{"d_model": 192, "n_kv_head": 6, "head_dim": 32, "norm_eps": 1e-05, "init": "normal", "init_std_down": 0.00679, "warmup_steps": 200, "decay_shape": "linear", "final_lr_fraction": 0.02}
Each number is 200 + 20 x the weight over its row's rms, rounded and kept within 0 to 999. Layers, rows and columns count from 0. The size before them is the row's rms in percent of the matrix's.

# layer 5 attention query, 192x192, rms 0.116, rows 0-67, columns 144-191
112,222,229,207,210,196,184,157,158,195,231,234,221,167,192,202,189,195,176,192,204,214,215,167,225,186,172,203,204,215,205,211,207,227,186,195,220,233,170,206,199,185,180,218,188,205,191,227,179
113,205,187,214,200,195,260,219,175,172,199,191,195,218,176,213,199,192,191,193,202,188,215,170,182,208,189,201,190,205,186,170,225,179,182,187,190,204,186,215,247,191,198,217,218,217,203,197,180
112,158,196,205,210,200,229,220,193,155,197,182,213,241,193,208,213,216,182,217,220,185,183,194,178,203,226,185,192,212,215,221,165,203,181,209,202,194,214,196,195,157,166,177,209,185,232,188,173
126,215,200,237,193,199,210,229,167,197,204,188,196,176,215,196,213,223,193,180,199,209,184,180,216,184,171,209,187,245,207,252,231,184,222,211,206,209,231,200,199,213,185,196,179,198,188,219,219
109,199,223,204,213,211,219,191,202,205,200,200,186,226,198,231,205,218,220,172,185,177,196,203,164,210,196,202,160,218,200,177,179,213,203,223,202,187,202,185,229,221,208,186,196,221,208,221,217
121,218,197,187,205,234,181,239,192,185,210,240,206,231,196,209,208,230,189,223,185,197,165,184,204,191,183,244,202,225,181,188,196,189,189,171,191,192,206,193,182,208,200,227,212,217,218,194,199
117,209,207,173,223,228,176,218,213,170,201,223,225,215,199,206,216,189,190,200,203,228,215,260,193,222,214,221,192,210,177,192,183,195,204,196,177,235,162,226,145,203,189,197,193,202,186,172,191
117,210,207,168,221,209,169,197,212,222,235,216,205,188,215,178,186,165,184,190,174,215,245,227,228,217,215,188,238,195,199,179,206,180,185,202,218,223,190,242,210,202,187,162,196,180,219,204,204
123,212,206,220,165,183,181,176,216,209,182,178,201,217,268,161,223,209,190,203,192,236,165,208,195,242,229,194,190,194,203,209,216,196,209,196,180,211,218,222,189,202,190,184,200,207,204,183,211
119,189,204,186,194,221,165,208,177,242,180,222,215,185,208,203,184,191,203,200,174,235,212,232,197,187,217,187,157,169,171,255,193,174,169,239,221,200,217,202,165,176,186,231,181,201,219,179,216
116,166,202,183,199,193,212,218,189,206,188,190,198,213,243,208,162,195,164,192,160,188,201,154,191,222,212,213,218,243,194,189,205,184,208,183,174,186,194,193,217,196,202,211,200,231,197,220,219
118,201,204,199,193,173,189,199,194,214,203,206,243,152,175,183,188,204,166,218,211,194,217,198,216,186,213,180,209,187,196,228,184,208,203,226,241,199,221,210,215,252,178,191,209,221,208,148,199
126,195,197,221,172,205,218,210,205,190,164,257,201,211,233,189,216,201,200,204,168,193,225,202,175,206,185,189,206,182,194,224,253,218,217,200,199,169,204,164,170,201,169,216,222,203,175,233,199
118,206,220,190,176,201,204,201,229,176,189,182,189,184,245,240,196,196,193,166,207,196,226,213,232,202,185,221,211,210,223,184,190,152,216,213,199,214,172,184,229,201,208,195,189,199,166,215,187
119,202,193,225,208,215,222,205,229,174,200,155,194,197,194,217,184,194,193,196,224,180,197,217,200,208,199,199,214,162,220,186,202,209,214,183,190,226,193,182,215,240,179,203,221,248,227,208,199
107,214,193,230,205,176,229,199,197,180,210,228,231,160,199,233,216,197,222,178,193,234,223,213,194,168,204,167,201,212,231,193,195,231,167,209,180,209,226,169,198,200,205,188,193,194,168,198,210
119,224,188,226,188,204,215,203,195,199,226,182,180,194,194,236,194,223,183,217,210,195,189,184,157,217,199,187,194,174,222,210,211,197,216,204,188,178,215,181,177,195,183,211,225,203,203,207,216
114,208,208,207,174,230,233,211,200,212,200,143,209,182,198,212,223,157,228,209,212,157,225,215,178,218,213,183,198,200,211,207,202,202,208,187,207,207,204,206,217,158,188,209,199,199,185,194,190
114,195,180,239,204,204,197,203,230,164,215,170,173,189,202,222,199,208,175,187,189,209,165,207,170,186,243,171,177,198,210,186,181,226,204,150,175,197,230,181,189,170,207,231,199,177,158,168,210
108,216,196,182,208,215,174,184,207,196,184,222,215,200,196,210,199,206,224,199,191,226,196,184,224,221,197,171,182,189,213,212,179,182,181,194,210,209,192,198,187,176,163,182,207,219,193,177,190
109,205,199,204,218,200,190,189,204,193,225,194,208,164,207,194,198,170,219,205,209,192,185,211,205,209,213,143,212,226,197,181,182,199,215,198,213,168,179,203,185,214,216,200,190,189,183,197,185
121,193,221,210,207,192,202,205,194,206,218,195,186,196,212,213,217,178,226,175,156,176,188,194,203,197,224,189,199,204,188,228,202,174,174,231,221,163,236,212,198,241,185,191,211,180,180,172,186
106,216,220,222,219,226,187,224,229,221,198,211,185,196,186,209,186,216,186,199,155,191,205,183,233,166,195,186,171,199,186,227,203,216,204,215,250,226,175,214,203,193,159,220,194,220,188,238,184
113,210,203,173,228,179,207,199,196,166,178,198,216,191,194,165,193,210,190,207,212,201,191,193,194,192,170,234,176,189,200,168,186,189,181,201,206,194,223,221,182,182,198,192,178,230,212,199,198
107,203,181,176,181,193,205,171,206,220,188,210,214,213,206,175,199,226,210,185,213,195,159,175,200,242,179,231,182,221,206,212,203,183,222,199,217,189,178,156,221,251,180,224,225,186,183,171,182
111,206,213,196,150,208,214,208,166,212,188,195,215,211,182,206,235,189,194,167,219,247,214,198,196,242,207,218,227,209,192,175,178,225,197,232,165,232,211,203,202,148,198,175,191,191,187,187,211
112,190,163,162,186,167,174,202,201,230,222,203,218,211,190,217,197,192,167,197,187,199,210,178,208,187,212,159,200,177,221,212,222,227,201,159,212,208,172,203,238,232,187,220,221,215,185,204,238
113,201,218,205,233,210,148,199,206,191,187,193,206,197,210,233,191,217,181,191,217,190,226,166,196,219,209,231,200,202,230,223,200,167,196,205,241,235,173,162,163,213,207,199,213,202,195,219,188
109,205,199,220,202,198,235,190,182,162,173,220,200,199,207,193,197,210,235,212,204,206,191,190,218,173,195,201,221,232,209,194,176,226,172,213,199,242,190,192,240,171,204,194,196,222,185,207,196
112,208,204,210,220,227,214,182,207,158,207,180,182,217,164,206,177,187,211,182,169,186,200,190,177,190,203,186,215,238,175,195,217,154,206,170,165,191,252,185,225,200,208,188,201,194,187,203,232
126,174,184,185,214,212,204,211,258,214,190,191,211,210,213,172,207,213,204,155,221,200,200,221,214,201,215,190,189,189,208,185,170,213,173,204,225,228,190,196,201,208,183,202,196,227,197,171,201
121,189,200,193,188,184,229,176,203,192,190,166,175,230,203,195,217,173,179,154,197,202,194,223,195,206,196,215,227,195,193,202,183,170,229,210,160,221,206,199,187,196,212,187,215,205,222,189,211
112,195,183,194,231,188,183,218,227,173,200,181,175,217,209,170,182,208,193,172,190,215,183,249,219,195,209,208,220,163,174,170,217,169,199,192,181,224,195,196,150,192,231,208,193,197,211,176,202
104,212,198,225,202,193,223,163,201,185,193,204,220,187,165,215,199,183,222,205,205,189,209,185,216,191,192,195,185,183,202,186,226,197,183,189,244,179,254,200,215,221,203,213,232,204,222,204,192
110,202,210,185,229,188,183,156,206,170,200,206,184,190,218,205,190,229,188,189,198,191,192,177,219,188,187,193,199,242,192,191,197,195,209,182,181,217,170,200,186,206,219,174,211,232,208,227,221
117,153,199,246,214,183,195,209,170,193,218,182,170,180,196,184,182,219,206,212,183,206,199,170,211,212,187,167,212,202,180,215,233,232,202,194,191,183,206,203,185,195,203,207,214,179,177,187,214
113,186,193,241,224,218,211,215,210,190,214,147,158,209,184,228,209,222,200,196,204,168,177,199,170,179,199,172,189,217,207,193,169,197,210,198,186,196,202,176,204,222,231,175,223,207,176,203,206
107,202,232,197,225,205,207,204,212,197,219,182,197,211,206,175,217,192,211,208,235,210,208,206,247,203,206,219,199,179,197,173,190,218,200,207,193,184,171,194,173,210,183,198,227,163,199,179,205
117,199,194,227,163,217,213,207,160,191,196,214,146,211,222,212,193,194,204,205,188,217,169,198,155,199,216,187,184,201,180,223,212,210,209,184,186,198,231,166,205,178,207,242,231,226,190,177,231
109,198,185,226,223,186,202,208,224,211,205,190,223,236,176,177,213,204,198,171,204,195,171,231,213,221,220,176,172,179,234,196,191,172,193,170,164,193,246,200,195,219,191,216,172,220,180,168,195
117,191,177,207,229,218,208,215,190,199,230,239,251,201,166,217,181,235,163,201,186,210,240,167,190,180,198,161,204,206,215,201,176,230,153,221,231,201,173,175,179,203,183,196,182,192,186,222,180
108,194,175,203,207,203,161,225,201,203,185,209,206,186,178,191,171,190,181,195,187,245,194,235,238,187,239,171,205,177,227,204,237,162,209,237,236,187,206,220,192,196,194,178,212,185,208,202,198
122,241,195,216,188,203,196,171,206,203,228,197,241,186,194,204,199,186,237,213,224,217,169,215,237,219,194,181,197,218,245,182,177,215,185,193,182,232,215,228,222,199,222,181,157,211,193,201,200
103,191,214,231,209,178,185,210,182,165,225,221,207,220,195,186,237,212,229,194,201,221,209,229,187,203,203,176,205,230,203,221,210,211,166,200,193,187,223,190,181,166,217,178,212,201,204,205,203
108,236,173,205,200,194,189,179,238,226,206,197,186,224,215,199,195,222,210,223,213,175,208,215,175,185,194,176,168,178,188,210,203,232,205,167,211,184,204,196,201,226,168,211,200,222,195,188,208
110,186,171,152,203,172,191,215,211,204,240,208,240,185,220,214,198,186,160,203,219,223,188,193,210,211,207,184,219,186,188,187,197,230,220,193,258,194,164,218,221,235,183,185,204,214,203,185,208
111,169,179,163,194,225,186,202,199,207,210,163,212,214,171,210,195,215,202,240,178,199,226,185,176,188,214,185,182,232,210,202,187,206,207,205,221,193,216,215,165,219,181,198,198,204,182,182,188
113,222,186,181,217,221,191,197,172,217,187,207,175,177,218,181,225,182,191,172,195,209,231,220,189,203,220,183,204,196,163,217,202,196,174,228,195,241,264,199,181,187,173,185,200,213,204,176,228
110,196,224,224,207,194,209,225,222,224,189,205,201,199,229,195,189,217,216,208,190,207,236,194,179,189,216,221,202,184,184,224,204,224,185,184,178,198,177,161,180,204,197,179,212,208,168,211,172
109,186,183,191,172,194,162,194,209,214,224,204,210,183,201,178,209,250,201,222,214,210,153,166,176,218,186,199,202,196,226,199,209,202,234,174,165,178,234,193,179,229,206,230,228,238,189,181,215
114,217,208,187,191,196,195,172,221,201,221,193,196,232,203,230,199,174,190,158,169,174,227,233,197,221,196,203,194,211,209,213,221,216,208,164,178,193,180,214,209,223,211,206,208,192,193,226,206
104,240,209,188,219,187,201,183,191,195,239,230,185,230,223,224,161,228,186,186,209,200,212,169,186,175,184,220,165,213,230,160,222,169,203,174,204,186,148,171,185,229,221,194,206,226,201,185,207
108,212,193,230,176,203,204,180,203,203,172,223,205,166,224,199,205,209,194,219,208,196,219,226,199,188,211,200,240,208,221,177,204,195,236,165,203,213,188,177,217,202,188,200,181,171,190,193,229
115,226,177,227,189,192,246,199,213,183,225,158,208,170,170,175,209,178,223,221,223,189,177,222,188,183,188,195,202,208,195,193,222,224,236,172,175,202,210,226,207,196,182,180,217,205,218,199,200
106,194,210,224,199,221,162,220,241,243,177,216,207,200,198,187,220,216,224,199,192,211,185,235,203,231,192,206,139,191,218,208,213,192,229,209,229,208,197,212,177,209,160,201,219,219,223,195,206
107,204,190,216,183,209,201,186,168,208,229,237,212,164,215,220,193,191,210,213,198,217,229,190,204,183,168,193,208,219,187,239,201,188,191,184,213,203,211,179,203,231,187,205,191,195,191,212,185
112,223,191,182,195,217,204,198,177,222,153,215,212,199,211,190,187,216,232,173,199,216,187,181,193,224,191,210,232,222,198,167,208,178,203,222,166,205,218,188,201,190,203,223,198,220,195,182,173
119,215,222,223,225,211,131,203,210,175,219,230,231,183,204,191,206,196,199,180,201,182,152,214,198,198,198,188,227,213,207,176,199,174,169,174,193,202,187,204,194,197,187,214,204,219,165,204,197
108,209,216,209,203,183,210,231,218,211,197,209,154,219,215,195,208,219,236,188,201,198,175,177,196,243,210,198,219,192,212,198,206,164,174,180,216,147,214,210,182,199,212,170,197,173,170,225,156
116,212,200,195,203,232,197,204,190,177,194,212,201,209,220,201,227,184,180,217,200,213,221,189,171,213,168,188,222,177,196,245,207,190,238,193,195,236,219,191,168,183,193,169,212,231,229,219,216
114,204,183,217,216,194,203,174,193,249,189,227,230,223,205,220,188,195,210,202,179,222,205,195,203,199,197,189,200,192,209,215,214,216,184,171,188,192,206,166,200,187,191,195,194,228,209,176,221
112,201,169,191,183,213,221,181,205,201,188,187,217,236,184,196,211,212,190,173,180,209,172,232,187,210,233,187,228,238,183,183,192,176,215,190,180,212,210,197,212,223,184,201,206,176,176,164,223
110,178,186,214,191,204,174,206,185,217,196,217,205,193,225,194,192,209,214,161,208,167,185,208,223,170,169,214,210,213,179,197,209,199,210,226,230,194,184,177,234,241,183,196,174,206,241,191,199
102,218,197,218,188,194,211,138,212,228,232,229,209,187,218,196,215,198,211,198,187,224,213,198,187,239,220,183,189,205,211,206,148,203,184,193,153,219,194,199,222,227,223,213,203,200,224,181,217
090,192,225,238,195,228,188,206,179,220,208,220,190,185,201,211,180,188,206,221,201,230,208,194,186,188,182,242,169,191,189,229,222,146,213,210,196,178,198,198,180,231,202,195,213,199,196,241,185
100,216,212,186,208,218,185,161,233,189,188,162,194,212,203,198,200,228,163,188,205,226,155,221,189,212,219,233,205,206,214,162,191,195,176,217,176,200,226,219,189,180,213,205,183,187,210,169,183
096,204,195,178,175,168,186,183,169,188,201,195,231,238,200,252,200,164,187,172,179,205,168,218,205,178,232,204,169,213,223,205,206,185,213,185,188,219,187,229,221,201,197,220,196,227,185,220,191
108,212,203,201,209,194,223,204,192,176,219,188,159,194,192,223,189,175,172,214,176,199,146,192,207,207,215,186,209,195,186,214,210,196,197,208,192,208,230,202,203,218,188,201,189,174,239,217,209